{"n_kv_head": 2, "positions": "rope", "init_std_qkv": 0.0302, "init_std_up": 0.0302, "lr_head": 0.013, "decay_fraction": 0.696, "decay_shape": "sqrt", "seq_len": 1024, "doc_mask": true}
Each number is 200 + 20 x the weight over its row's rms, rounded and kept within 0 to 999. Layers, rows and columns count from 0. The size before them is the row's rms in percent of the matrix's.

# q: layer 5 attention query, 192x192, rms 0.191, rows 0-35, columns 96-191
# k: layer 5 attention key, 192x192, rms 0.19, rows 0-35, columns 96-191
q0,102,212,163,190,226,192,215,204,216,177,223,196,242,194,201,211,191,234,200,212,205,213,178,177,218,197,223,192,156,227,219,201,222,201,214,194,200,191,146,206,201,193,219,202,195,186,221,212,183,166,200,187,208,220,202,182,215,222,205,224,211,209,213,189,195,229,183,182,218,217,215,223,214,207,204,189,173,188,212,167,192,209,231,204,243,160,194,225,191,220,200,159,181,172,210,193,203
k0,093,191,204,222,240,212,217,204,242,198,189,208,208,218,229,210,179,241,206,178,182,190,189,232,201,192,206,179,196,194,185,195,190,193,224,223,209,233,181,189,195,179,215,225,193,195,183,200,254,201,215,179,182,190,190,200,227,184,187,174,192,199,164,189,213,154,185,189,216,213,220,174,179,222,223,186,172,186,209,204,184,183,237,182,206,206,169,182,212,191,195,236,181,180,209,190,146
q1,092,204,171,186,193,191,239,196,229,175,245,214,222,169,182,212,214,230,160,187,196,165,175,203,211,215,196,170,173,235,228,190,215,185,230,192,200,193,176,197,193,209,173,198,213,231,209,186,183,201,210,188,184,214,208,210,212,195,223,216,218,208,238,202,186,197,188,225,198,220,196,205,200,165,184,215,216,171,216,213,154,180,196,223,191,190,176,223,213,204,187,212,218,197,216,196,201
k1,099,171,203,194,206,192,195,214,211,207,199,196,209,217,219,195,209,221,211,203,198,212,170,195,178,191,196,229,198,181,244,211,194,219,205,191,187,199,205,199,246,202,183,183,249,183,192,183,234,206,162,178,205,192,165,197,204,211,181,205,181,204,145,202,206,150,203,199,206,194,212,243,232,193,178,213,203,190,192,198,205,188,190,210,232,167,200,177,181,183,195,215,172,190,201,172,189
q2,100,191,188,176,199,181,198,230,174,237,229,162,200,241,207,192,147,210,221,213,203,189,182,204,214,211,209,198,166,183,194,182,173,221,181,247,213,190,221,191,218,202,169,167,198,196,176,202,202,198,189,208,226,189,193,178,195,244,195,206,209,209,160,178,207,205,163,186,208,195,202,261,184,206,192,197,224,198,192,220,166,210,198,207,209,190,225,193,202,220,223,212,188,196,207,190,209
k2,089,180,204,159,203,256,209,178,208,185,169,231,197,219,198,189,208,213,182,218,186,219,191,229,194,221,211,188,214,213,188,181,251,182,247,180,175,208,181,221,218,191,199,179,220,194,189,202,230,221,212,188,201,193,196,213,208,197,204,202,160,190,219,184,198,235,219,206,214,197,209,183,173,188,190,194,176,203,204,203,187,203,186,199,238,186,169,224,177,226,181,174,223,187,247,219,215
q3,090,217,188,170,171,210,222,225,228,203,203,213,201,184,203,225,223,171,207,184,217,211,224,242,205,207,220,201,227,184,180,190,174,191,231,197,152,174,181,191,212,210,202,185,213,204,197,165,185,189,188,168,215,213,215,186,185,210,189,198,189,222,166,189,187,190,174,198,227,205,186,218,178,190,229,193,206,231,195,208,195,185,219,169,223,151,203,215,248,187,222,213,171,193,225,238,221
k3,097,189,185,216,177,211,227,205,174,178,190,208,209,198,189,202,189,183,206,173,187,215,198,233,207,193,215,167,194,223,194,222,217,184,207,210,272,194,211,180,202,182,217,198,219,210,207,168,183,229,187,194,195,187,167,187,183,203,216,230,176,174,206,208,195,237,220,179,161,204,173,213,186,206,197,177,194,214,209,203,189,210,206,210,197,201,189,232,176,220,200,220,195,181,219,200,197
q4,088,175,197,206,221,220,223,187,237,199,169,240,153,181,187,232,186,244,216,184,215,217,188,181,201,199,212,185,198,215,176,214,246,218,200,204,229,211,203,190,198,201,208,153,180,184,194,204,207,188,201,206,228,219,188,184,225,227,172,192,193,212,195,194,201,135,240,208,174,203,215,172,184,206,217,212,191,151,197,201,213,180,193,199,193,187,204,243,221,198,239,226,202,192,211,188,191
k4,093,196,199,173,184,189,179,205,194,241,200,212,222,157,198,183,215,219,230,190,205,181,171,222,195,189,188,171,178,196,192,206,172,229,212,190,186,193,222,218,240,190,228,212,215,183,181,203,202,211,224,200,187,137,184,210,215,174,207,208,192,205,197,195,175,171,155,158,212,204,213,236,195,206,200,200,176,212,204,156,183,224,189,225,198,181,195,184,208,210,211,202,177,209,167,185,240
q5,089,159,200,218,220,201,192,194,193,206,173,209,209,199,145,208,202,213,203,191,198,203,171,185,191,213,208,170,223,160,174,203,226,184,194,202,202,251,216,157,194,204,201,218,205,175,224,170,231,219,195,238,215,188,234,162,183,220,248,193,225,215,180,194,190,159,208,203,196,198,180,192,212,171,198,203,202,205,194,190,233,222,169,197,213,182,211,160,185,172,212,195,182,224,197,188,188
k5,094,184,212,181,239,190,196,214,184,214,238,171,195,230,203,253,220,204,216,200,165,222,160,214,190,194,199,212,176,205,196,211,178,194,174,177,190,212,226,180,182,194,173,209,199,223,193,229,209,192,196,200,193,172,188,188,198,234,155,182,225,231,207,203,224,214,211,187,231,186,180,203,209,181,208,217,243,209,227,207,198,162,192,221,218,219,208,183,197,189,197,191,192,230,227,190,196
q6,099,210,187,227,171,183,200,217,236,188,201,217,202,226,205,253,204,200,177,218,204,164,203,177,192,195,204,201,226,215,233,212,197,250,201,156,218,194,209,153,192,212,195,195,206,222,196,178,197,188,164,216,182,206,183,215,215,207,216,185,219,199,184,193,179,230,190,188,226,198,181,182,199,207,218,250,207,230,205,202,208,192,204,196,225,201,209,202,230,205,195,240,211,209,186,203,231
k6,098,173,197,203,204,223,214,206,211,175,236,183,205,198,202,182,218,231,225,228,219,207,175,193,209,196,224,176,193,194,222,215,201,213,189,197,223,207,221,224,222,232,202,193,185,201,241,227,187,200,193,201,213,182,221,156,195,206,218,230,175,216,193,205,202,186,196,231,171,181,197,187,181,192,181,175,202,212,217,203,200,170,224,236,205,240,193,218,189,207,194,199,217,204,177,207,198
q7,104,213,196,201,248,184,214,230,186,195,153,184,217,219,208,249,208,205,240,214,207,204,164,200,206,195,187,184,199,209,170,190,202,192,230,181,186,220,184,197,213,195,191,219,205,170,220,184,179,189,210,186,213,222,201,171,195,196,209,179,222,222,250,208,201,212,215,217,234,182,215,166,170,220,210,192,193,209,201,201,180,217,236,175,229,198,153,200,206,203,198,142,213,168,195,190,197
k7,095,204,189,175,214,184,224,167,194,189,181,170,151,174,182,217,216,188,164,205,201,209,214,204,230,215,231,205,188,210,213,171,237,194,187,195,215,181,182,244,201,231,232,156,211,219,178,203,194,185,203,235,195,186,178,175,207,230,202,154,209,190,187,227,191,195,211,160,227,193,150,150,216,206,210,232,238,197,176,198,192,220,191,205,198,242,224,215,205,224,197,201,198,231,231,247,197
q8,101,235,204,201,205,177,229,173,165,198,202,188,189,220,203,185,217,178,218,204,210,206,234,218,187,221,232,202,184,236,239,175,218,196,189,190,210,187,192,178,208,220,203,189,233,228,207,193,186,199,222,196,161,225,175,218,209,190,198,228,224,222,180,205,195,235,197,205,220,208,214,208,199,218,220,173,179,198,207,181,178,210,174,232,190,165,191,229,206,205,161,189,200,202,216,195,201
k8,100,186,199,210,185,205,178,180,198,209,168,169,220,180,203,198,199,198,185,189,213,197,220,249,188,192,182,240,230,194,220,211,193,226,194,160,236,206,188,196,198,212,181,195,192,215,194,232,191,201,197,183,215,195,212,192,194,184,166,225,218,224,171,202,224,178,188,179,211,192,231,206,209,213,168,227,198,201,191,176,213,226,206,233,201,211,199,188,191,158,136,200,164,183,194,197,224
q9,096,193,187,189,189,219,196,213,198,222,201,216,207,197,215,198,195,170,208,212,205,219,244,194,192,183,230,210,192,196,192,217,193,190,180,169,185,204,209,201,224,244,180,154,192,177,201,211,200,209,176,210,219,216,177,202,219,181,151,188,212,186,194,210,209,222,181,199,200,223,199,223,170,199,190,185,237,227,152,202,238,174,211,195,202,169,192,220,160,228,184,224,218,246,205,160,206
k9,104,235,174,166,208,221,211,172,159,178,205,225,205,205,186,201,180,217,165,211,233,176,170,223,206,213,216,204,214,197,214,179,168,217,206,199,183,183,195,213,219,188,203,203,186,213,210,191,207,204,206,207,200,202,183,238,222,226,222,189,159,184,204,240,169,235,217,212,191,205,240,201,208,209,188,215,189,197,179,196,154,181,167,205,202,209,199,201,226,197,188,192,204,213,219,214,228
q10,097,191,193,223,189,216,183,212,206,218,213,209,189,185,207,194,191,174,180,213,171,184,180,194,201,201,211,228,184,242,186,213,233,218,184,190,176,194,190,216,189,223,214,240,206,190,201,180,219,174,167,192,219,249,146,203,198,218,186,202,210,230,193,187,231,187,196,176,213,193,194,209,178,180,233,194,211,217,200,139,186,210,227,175,198,171,207,217,209,218,219,195,258,219,177,178,227
k10,096,189,198,240,184,200,210,185,220,205,182,185,172,219,207,190,188,238,228,222,212,182,200,168,212,231,199,228,223,234,183,168,164,199,215,167,232,237,173,231,204,193,234,188,195,215,205,212,207,184,221,218,192,146,213,200,219,213,211,240,187,180,219,200,225,220,199,211,208,181,193,204,168,244,214,199,202,186,204,191,216,185,196,194,178,178,210,219,173,225,196,218,214,213,193,231,195
q11,096,211,216,193,215,237,202,192,231,205,260,212,193,213,218,177,217,197,195,228,200,203,187,190,204,210,199,197,204,209,175,202,171,197,189,202,211,223,202,236,170,215,212,200,195,227,179,192,190,233,189,175,209,190,241,216,221,210,198,196,168,174,212,216,178,211,168,212,211,183,152,198,202,214,223,221,205,225,165,204,202,181,220,158,199,189,204,198,178,201,241,165,220,217,197,172,212
k11,098,181,197,182,186,216,207,212,189,163,193,173,213,211,206,211,206,176,249,177,181,220,217,180,235,206,236,178,223,207,170,178,198,183,199,219,150,181,220,188,205,223,239,189,178,200,177,184,194,177,146,178,226,202,200,189,211,204,194,206,211,248,202,172,196,174,200,184,221,181,209,224,191,206,232,166,208,160,186,210,185,189,240,206,183,207,169,184,191,202,161,167,201,196,220,172,217
q12,100,213,214,205,208,192,229,204,212,205,197,211,180,176,183,222,213,214,237,170,228,207,209,214,201,196,207,207,192,225,201,190,189,180,207,219,176,236,198,216,195,207,213,178,205,197,229,202,190,196,170,201,196,219,225,184,196,196,185,219,237,182,197,185,205,211,181,223,171,204,203,173,178,202,186,195,174,222,190,240,228,182,198,182,203,213,179,227,158,198,198,225,223,188,207,191,199
k12,093,203,186,157,165,189,188,209,201,206,189,210,182,194,181,184,208,219,215,193,213,204,202,218,204,183,203,220,176,193,164,189,230,235,195,210,217,198,208,211,206,200,202,203,185,179,193,194,188,225,210,242,232,205,181,253,185,217,176,196,230,250,175,199,242,194,252,189,220,206,183,225,201,210,212,201,201,184,180,178,191,210,209,217,230,205,180,199,200,149,216,209,220,209,204,234,224
q13,102,191,206,189,222,214,209,174,204,213,226,204,224,207,208,201,205,175,193,208,221,189,220,226,236,204,200,218,178,202,164,190,199,193,205,194,190,205,198,195,239,176,195,217,178,174,224,191,223,195,194,213,205,205,191,267,193,231,175,162,156,197,194,207,210,218,224,205,210,181,215,189,220,180,208,203,195,177,199,170,201,201,208,199,239,190,202,198,143,204,183,214,179,228,189,181,178
k13,096,214,208,172,239,194,172,195,214,180,191,155,253,188,205,233,201,191,186,186,169,193,206,176,186,204,158,177,186,186,204,211,194,197,194,178,200,187,223,172,209,213,217,196,193,167,161,231,197,205,203,218,172,256,246,174,176,237,210,216,184,191,226,217,181,184,215,214,217,201,229,218,185,160,198,149,224,214,203,201,195,255,169,187,212,203,225,204,142,191,206,167,216,193,197,196,184
q14,103,206,205,209,203,209,238,209,196,165,233,198,201,198,175,194,190,232,197,207,186,162,242,178,236,191,189,185,196,211,202,206,150,171,213,192,213,191,255,203,217,184,221,202,188,177,184,197,229,197,181,162,209,194,223,186,236,206,196,192,196,220,178,219,217,175,202,218,232,214,237,206,210,189,165,151,232,166,229,194,227,219,200,221,189,201,182,203,208,208,196,193,192,203,237,184,197
k14,093,233,195,207,185,202,178,215,201,196,180,212,168,212,236,204,224,189,202,170,192,218,200,193,206,178,186,169,209,183,179,210,215,206,220,219,190,200,218,180,229,226,196,215,251,217,222,199,203,213,200,202,234,216,161,181,174,167,219,208,159,177,245,198,213,205,180,163,200,191,177,219,198,217,224,199,194,196,177,182,208,195,179,148,210,231,205,192,207,172,214,234,190,215,199,248,217
q15,098,188,227,169,189,170,208,214,187,173,213,217,208,203,210,219,177,203,183,201,201,214,201,221,160,228,192,228,148,193,208,208,230,198,182,176,195,176,182,241,204,206,195,196,181,184,228,228,177,172,181,226,203,200,225,213,204,208,203,192,162,216,222,208,226,171,213,229,240,202,221,200,203,205,215,163,190,221,204,181,181,188,198,202,214,190,223,229,224,163,206,209,152,234,218,201,228
k15,102,183,194,256,204,222,213,176,218,181,225,203,206,184,213,198,171,203,172,237,196,210,192,234,215,202,215,181,200,187,183,220,216,183,201,227,149,182,208,204,231,192,202,241,246,195,185,197,203,202,209,193,175,213,162,169,160,233,250,210,174,214,216,206,196,215,194,187,164,193,173,218,208,205,226,220,181,170,202,186,224,235,188,219,200,213,201,207,199,177,221,215,221,189,214,191,232
q16,095,230,189,210,216,173,215,191,177,221,234,211,209,189,197,219,210,140,199,179,216,231,213,226,184,230,209,186,210,193,203,221,185,195,184,224,199,146,235,208,199,167,201,194,218,180,171,225,208,211,176,203,176,208,173,158,164,154,162,200,174,218,162,181,190,200,217,225,204,198,211,197,185,213,217,197,217,212,233,179,203,235,201,212,208,188,185,202,197,230,180,202,204,204,172,203,246
k16,100,214,194,185,158,205,219,207,208,201,225,191,184,216,187,191,212,199,178,188,189,186,225,177,201,223,181,180,179,204,178,181,156,163,191,216,220,229,176,215,207,206,198,208,169,185,227,201,189,200,146,231,174,210,187,203,183,192,224,191,203,184,234,208,168,197,172,197,184,166,226,229,193,197,199,182,198,186,184,183,244,215,211,208,208,202,252,239,197,219,174,200,181,234,235,186,226
q17,104,201,168,197,220,187,182,226,176,158,176,190,202,198,135,152,180,221,195,179,221,201,178,207,186,180,171,209,187,214,167,223,208,198,189,192,199,209,197,194,182,225,216,205,218,212,218,208,198,198,233,211,194,210,216,158,191,170,220,190,182,191,200,166,186,208,190,151,209,192,173,223,203,208,185,197,197,206,196,209,230,210,210,208,230,201,213,190,186,188,206,217,190,234,237,178,219
k17,105,211,179,217,241,203,171,200,211,210,187,184,183,214,188,164,176,237,179,184,219,214,202,203,215,213,195,190,183,193,220,187,198,187,182,174,212,218,193,174,222,201,204,175,217,212,236,198,210,187,221,180,201,224,190,230,219,178,201,174,232,225,201,169,152,213,179,198,175,191,178,200,237,193,184,191,186,228,152,212,197,193,202,204,187,207,194,193,193,189,220,237,195,192,208,194,193
q18,098,234,191,210,203,220,179,170,201,225,220,196,193,220,222,203,175,189,225,175,201,200,219,193,199,161,184,209,225,223,188,233,184,212,174,214,237,178,158,176,184,211,194,217,212,177,195,195,187,228,202,197,180,219,222,202,207,186,212,188,219,193,193,221,210,190,243,218,216,189,195,170,178,235,220,191,160,204,173,165,189,216,204,190,197,232,184,158,225,187,196,197,219,190,211,182,199
k18,102,223,147,195,223,231,223,214,210,183,201,214,180,180,189,197,216,183,210,169,186,217,216,159,186,197,197,198,218,221,201,182,174,203,229,212,194,188,189,184,222,220,209,216,231,222,207,200,185,211,188,228,191,199,190,193,207,197,174,178,193,223,197,184,225,184,221,195,241,232,203,188,178,176,191,229,155,162,193,192,178,179,239,233,193,192,188,217,178,199,199,251,215,212,150,198,176
q19,100,193,214,150,210,205,166,175,174,204,214,190,209,214,155,170,215,196,228,174,217,188,194,193,247,196,201,208,168,195,178,204,218,205,224,182,192,197,223,186,179,169,219,176,204,194,215,208,189,205,204,206,205,191,171,185,216,222,180,186,190,250,208,187,179,193,198,173,175,211,212,224,200,174,178,216,210,223,213,189,190,200,208,165,205,227,198,178,229,189,198,207,204,180,181,199,194
k19,102,218,208,199,194,185,174,190,188,178,211,191,133,176,211,212,195,217,195,199,192,184,199,200,204,238,205,194,228,127,211,208,147,197,214,218,201,214,182,195,190,205,197,191,248,223,212,213,200,201,235,183,178,216,205,173,181,217,202,209,214,186,187,199,184,226,205,201,235,217,186,172,179,178,210,162,203,220,186,207,183,209,198,189,209,195,227,207,176,166,213,203,191,196,194,195,189
q20,095,176,208,193,209,179,173,181,169,184,209,200,166,203,201,199,184,205,184,198,174,196,174,190,155,170,188,178,161,194,205,191,215,210,217,187,211,201,183,247,163,230,199,231,205,186,204,168,181,232,192,195,186,193,172,190,210,193,215,192,228,192,170,206,183,211,177,165,141,202,187,189,184,197,216,236,191,212,166,178,206,197,192,215,206,207,207,208,205,208,228,191,190,217,178,246,218
k20,101,218,224,187,175,196,188,185,198,257,199,209,196,206,188,218,232,199,192,144,188,210,209,210,202,211,228,201,206,181,183,217,170,213,197,215,223,204,164,206,184,221,240,189,217,190,189,200,214,208,204,201,217,223,188,178,210,170,162,183,224,171,213,199,200,186,183,202,224,207,194,209,217,203,220,179,184,178,193,215,168,195,179,158,203,168,238,220,185,224,163,211,215,198,201,186,230
q21,087,189,172,252,216,212,184,205,233,202,195,166,205,187,187,191,217,220,224,199,196,224,209,217,209,179,204,187,186,198,180,224,206,213,194,215,214,200,203,186,227,199,175,198,179,162,166,208,215,173,193,158,249,185,236,158,211,193,177,238,203,242,225,188,217,187,211,208,192,196,166,221,211,194,170,199,204,189,215,163,241,192,182,204,229,182,203,197,213,206,200,168,216,185,202,195,164
k21,088,172,189,198,166,191,203,208,209,165,194,192,224,223,170,195,196,203,191,209,187,184,192,166,204,186,191,218,180,195,206,212,216,210,202,205,193,170,195,157,200,203,190,147,205,214,226,215,175,190,197,202,202,169,192,222,170,152,196,187,216,197,218,227,212,188,189,150,211,209,208,219,214,263,228,217,213,225,188,218,192,195,188,194,217,194,217,213,224,201,233,160,235,197,195,222,201
q22,100,241,208,182,194,196,201,194,205,188,233,190,205,239,203,167,181,193,206,227,202,178,204,171,179,199,176,205,212,228,201,210,230,192,235,242,213,165,244,216,198,173,191,217,178,197,188,232,206,177,217,229,187,177,190,198,201,173,178,204,178,205,202,185,240,189,171,270,195,185,242,229,227,200,197,187,176,171,189,206,199,199,210,192,188,206,193,218,215,184,227,200,225,186,203,244,197
k22,105,205,204,209,190,187,218,205,191,241,186,230,225,183,204,202,193,204,188,228,203,189,194,192,197,203,210,229,174,197,206,181,180,216,207,227,181,212,224,190,206,223,231,232,173,198,216,201,229,190,186,197,204,188,200,234,163,202,208,194,172,184,175,187,184,198,171,227,208,192,141,177,164,174,216,208,198,221,181,199,226,198,181,185,192,216,197,220,207,203,186,196,177,186,215,197,174
q23,100,198,219,189,204,219,209,192,204,226,224,189,202,199,206,205,214,252,208,204,163,193,206,219,223,175,176,207,167,193,213,224,198,204,194,211,225,227,180,207,196,211,178,201,210,214,233,219,206,198,235,219,242,191,182,191,207,200,202,200,202,197,206,205,199,210,171,168,195,211,200,206,232,216,205,140,229,206,147,188,214,187,181,204,219,188,221,205,211,168,193,211,187,204,208,189,198
k23,107,212,179,190,267,227,213,214,217,192,205,205,170,182,227,165,200,181,161,212,192,210,187,183,231,193,213,251,199,240,190,204,186,183,242,192,197,137,225,209,206,184,156,194,206,178,169,191,223,211,192,205,194,199,212,208,188,177,166,201,208,215,193,221,209,195,182,184,191,205,202,193,188,194,196,164,227,205,213,196,209,234,230,201,225,212,205,196,221,190,182,211,208,245,177,199,192
q24,101,227,172,207,206,199,244,179,195,192,234,212,214,211,217,179,203,164,192,180,208,218,190,191,159,182,198,191,193,178,221,192,194,225,220,158,243,204,180,208,206,201,187,197,190,201,209,188,205,181,177,222,234,220,201,159,197,233,198,185,189,212,195,180,207,221,195,159,181,224,234,205,165,189,190,235,217,198,210,206,186,224,138,195,216,198,202,221,208,196,191,199,170,188,192,214,188
k24,090,205,175,249,210,214,178,160,175,195,178,220,204,211,168,202,188,163,208,219,234,197,189,188,174,195,176,185,193,198,177,180,227,196,199,213,220,218,203,205,205,166,210,211,180,212,222,207,196,254,193,190,195,209,221,215,187,220,220,195,238,223,187,225,244,171,195,223,177,233,200,195,191,204,217,233,192,196,179,208,195,202,201,194,216,194,204,199,196,215,221,222,196,214,217,206,172
q25,101,237,200,174,219,200,189,195,201,184,216,191,172,201,184,210,214,226,186,196,199,182,158,202,179,252,207,190,189,181,224,159,161,180,194,208,214,204,190,216,213,201,201,196,183,210,226,194,207,179,179,166,231,191,196,216,187,232,179,197,209,196,165,170,185,201,213,195,221,189,204,201,240,209,232,187,186,178,206,204,191,214,204,220,218,190,244,201,186,193,175,196,186,235,217,177,184
k25,098,176,191,223,171,237,211,224,194,201,157,195,184,223,248,207,218,207,216,207,203,193,205,218,206,206,223,173,215,204,225,192,195,222,233,202,165,220,217,230,206,191,229,228,175,189,189,188,201,207,195,191,210,176,198,182,228,195,194,183,194,194,224,229,179,212,229,194,209,196,234,214,181,215,219,199,181,213,163,182,215,228,182,185,177,210,223,215,169,244,194,173,223,206,181,184,208
q26,126,225,221,193,259,174,235,199,198,185,209,195,232,185,206,245,215,213,209,204,194,238,209,193,176,218,201,193,212,169,189,209,206,195,207,159,184,194,204,184,194,188,207,210,212,185,199,184,212,174,202,210,200,182,201,183,163,201,160,202,154,212,193,197,229,187,198,206,244,218,208,200,184,213,204,178,189,220,232,188,179,191,193,157,202,160,186,213,226,181,180,197,216,205,184,165,192
k26,108,176,189,190,187,215,201,209,230,189,209,227,218,204,224,184,187,227,192,203,212,168,187,182,186,222,212,209,195,188,223,191,228,238,227,204,183,186,189,178,206,226,219,166,211,189,190,217,180,203,220,218,231,191,203,196,172,175,195,206,186,165,204,185,201,187,229,186,183,182,252,211,182,204,180,225,197,181,203,244,210,269,189,222,198,191,171,183,219,238,190,239,218,197,170,218,214
q27,098,259,200,212,183,192,205,216,199,172,168,248,233,245,219,197,193,232,197,212,193,186,211,193,228,180,218,209,210,218,182,184,207,200,228,205,168,195,187,177,224,196,165,197,157,199,165,200,196,212,217,219,188,173,212,217,171,205,186,138,174,191,212,184,190,212,207,175,169,196,194,202,225,203,195,196,210,180,213,197,200,186,223,200,226,183,197,200,196,206,193,172,211,193,192,177,200
k27,102,188,219,218,183,147,238,177,209,213,181,241,201,186,246,231,182,204,207,209,208,208,213,206,166,234,189,212,199,177,211,199,180,202,196,187,255,244,184,186,210,221,221,195,187,200,232,211,198,189,225,232,194,182,198,190,224,224,180,189,177,194,197,224,223,205,162,201,204,203,232,198,187,196,185,221,189,211,186,226,211,197,167,180,175,202,216,194,192,209,198,196,201,205,217,214,208
q28,104,179,184,198,149,216,197,187,166,186,194,185,171,203,166,173,213,178,207,205,166,213,176,199,228,149,199,204,223,207,192,204,204,228,165,195,187,232,219,215,199,192,238,196,191,187,192,169,220,188,195,239,218,203,218,167,213,222,188,192,227,211,222,193,195,177,225,180,200,216,206,215,213,197,206,195,192,202,224,211,209,205,189,260,199,198,222,229,187,223,176,221,180,158,180,196,194
k28,095,215,193,178,201,181,191,158,188,211,205,223,191,164,201,198,174,203,195,189,177,215,210,248,193,191,236,227,212,242,174,175,220,200,209,200,187,229,192,191,162,221,182,245,179,217,209,208,162,209,147,214,200,162,208,184,207,199,200,206,180,220,211,222,182,173,224,186,195,187,204,192,219,180,193,192,159,188,221,194,170,214,180,163,214,175,186,200,191,216,187,205,213,218,184,200,218
q29,098,187,202,196,197,182,218,182,197,180,200,186,211,218,158,194,181,224,221,192,171,197,194,194,165,197,234,204,178,206,218,223,196,179,190,184,200,258,183,195,181,182,194,195,193,206,204,245,201,168,168,236,219,192,229,195,216,197,196,157,219,195,171,183,210,196,196,198,184,168,196,170,191,218,185,197,212,216,197,197,210,215,219,230,225,207,210,215,218,214,224,188,250,193,183,174,199
k29,094,166,182,201,173,199,220,235,175,171,179,198,167,185,219,190,183,192,247,196,243,224,200,202,170,190,169,206,177,185,184,199,207,200,196,223,197,217,210,202,208,231,194,170,167,189,198,202,203,198,201,188,210,214,195,198,193,210,178,249,191,196,185,193,175,192,202,203,191,156,189,202,200,212,195,174,196,224,193,182,222,195,211,206,209,158,208,190,185,206,195,194,208,202,200,190,226
q30,101,203,216,184,196,190,178,182,217,221,197,190,178,195,195,182,205,219,184,197,215,219,208,218,210,155,220,223,233,236,175,187,158,173,193,231,193,193,206,185,208,228,170,180,182,183,204,197,189,187,223,233,207,188,242,188,190,213,183,178,190,189,158,221,229,197,203,225,198,196,215,195,205,179,235,198,210,234,206,177,203,157,202,211,208,205,225,198,210,202,207,216,191,217,152,189,253
k30,105,192,170,213,208,178,234,225,192,185,178,189,173,214,189,170,206,182,210,142,198,234,203,207,227,179,199,216,206,199,183,226,198,162,249,192,223,167,230,219,182,204,208,199,200,196,224,173,181,194,179,199,201,189,210,211,213,204,194,216,186,198,176,202,149,198,188,178,215,194,194,186,210,196,199,203,185,167,209,204,197,169,198,191,204,186,182,194,176,221,203,187,185,200,196,227,242
q31,105,172,216,238,219,210,172,192,187,204,212,192,185,211,205,190,236,197,207,207,201,217,215,186,189,218,208,232,190,214,200,232,208,238,263,186,204,210,210,208,203,209,168,163,184,181,185,175,128,212,194,205,182,227,187,190,211,211,196,170,204,206,206,207,189,223,197,193,149,191,169,198,191,193,207,216,227,248,238,192,214,190,236,195,239,181,238,193,208,216,189,197,202,196,160,161,213
k31,105,170,190,248,181,208,219,172,188,215,153,193,199,203,191,188,158,213,213,206,248,224,199,188,210,201,195,188,211,209,206,208,162,151,262,175,221,236,209,202,179,188,179,184,192,155,188,191,202,202,218,203,211,202,199,191,206,212,215,205,200,208,165,172,225,215,204,219,187,195,210,226,230,168,175,222,198,189,214,227,197,214,220,180,173,222,186,206,213,219,199,199,193,229,223,198,224
q32,107,213,223,222,182,190,214,191,220,217,195,202,223,195,207,199,157,181,175,174,240,186,225,230,221,169,215,166,207,234,207,181,235,184,184,201,200,177,163,211,197,201,177,187,157,201,224,214,214,182,184,189,176,191,165,188,195,198,220,245,181,202,214,164,187,224,197,184,216,194,222,192,230,195,216,189,196,243,183,204,173,217,212,147,170,216,195,218,226,188,192,190,225,208,176,192,206
k32,105,215,173,208,183,175,188,195,214,231,237,177,215,215,226,206,190,188,210,184,206,193,188,229,222,227,186,194,180,188,188,198,211,189,174,220,212,193,230,223,203,203,175,188,200,193,202,202,237,198,206,193,192,219,238,155,224,175,185,219,185,189,183,216,208,226,207,214,210,194,173,183,195,238,205,196,194,195,190,191,192,186,167,242,229,186,217,186,243,196,196,206,202,202,201,193,171
q33,109,230,203,156,228,183,205,219,202,183,154,237,171,203,221,162,204,230,181,196,221,197,180,180,214,219,192,257,178,166,206,215,170,201,201,175,176,191,159,230,195,207,177,243,175,209,209,177,193,182,178,170,198,191,179,191,206,186,202,222,201,175,226,196,199,152,195,189,193,191,202,231,208,198,244,196,203,187,188,179,216,239,215,225,178,191,205,222,191,192,181,226,194,209,155,179,224
k33,104,194,216,218,181,192,165,228,202,190,173,238,200,203,209,205,203,214,206,173,183,236,194,221,193,184,173,194,223,220,186,221,216,162,182,181,205,216,214,222,171,225,195,227,198,172,148,180,183,175,193,217,211,193,204,180,198,186,208,183,226,233,206,182,216,200,189,177,188,209,160,195,170,197,194,233,199,202,207,172,194,209,171,216,224,252,233,169,208,246,191,201,173,169,203,192,201
q34,099,190,182,185,209,177,203,213,214,200,202,178,185,221,241,165,226,228,229,184,196,183,199,164,177,237,203,196,196,199,201,200,165,221,152,221,213,205,183,208,208,229,200,157,234,172,194,243,217,205,203,182,162,230,170,201,249,193,229,164,192,222,212,172,182,199,181,207,190,211,170,230,190,196,192,247,189,198,222,212,200,215,207,196,184,211,191,231,200,213,238,200,198,209,207,235,186
k34,104,194,197,180,189,167,223,193,206,161,158,186,194,217,201,212,235,233,232,193,196,202,208,195,211,216,228,184,191,188,187,219,178,177,211,247,192,231,185,177,231,194,214,204,186,202,162,179,168,199,193,220,179,215,152,209,215,179,210,178,217,185,208,218,168,209,200,178,182,223,204,227,202,191,189,212,203,210,199,209,200,219,227,200,230,225,216,221,178,209,236,188,169,189,216,208,191
q35,106,176,213,222,184,194,237,202,218,218,169,200,198,202,197,254,185,204,192,230,194,198,172,194,208,191,251,172,193,202,201,178,218,182,205,226,231,199,185,231,159,148,212,165,193,172,169,200,187,216,179,222,201,175,167,193,223,206,198,193,201,206,201,226,197,179,191,190,203,193,181,206,184,238,185,221,210,213,194,209,199,190,175,206,190,258,224,228,194,212,249,200,198,205,196,207,184
k35,102,193,228,160,212,203,219,183,216,163,174,196,171,207,191,219,190,194,176,235,163,178,232,243,235,184,187,209,183,191,218,175,220,204,218,241,191,236,192,202,247,222,169,213,225,179,188,172,162,200,199,206,239,192,199,170,185,207,202,216,215,199,178,195,207,182,179,212,208,224,221,207,207,222,178,210,189,236,198,230,180,213,182,232,205,206,187,188,174,239,174,223,244,204,200,224,230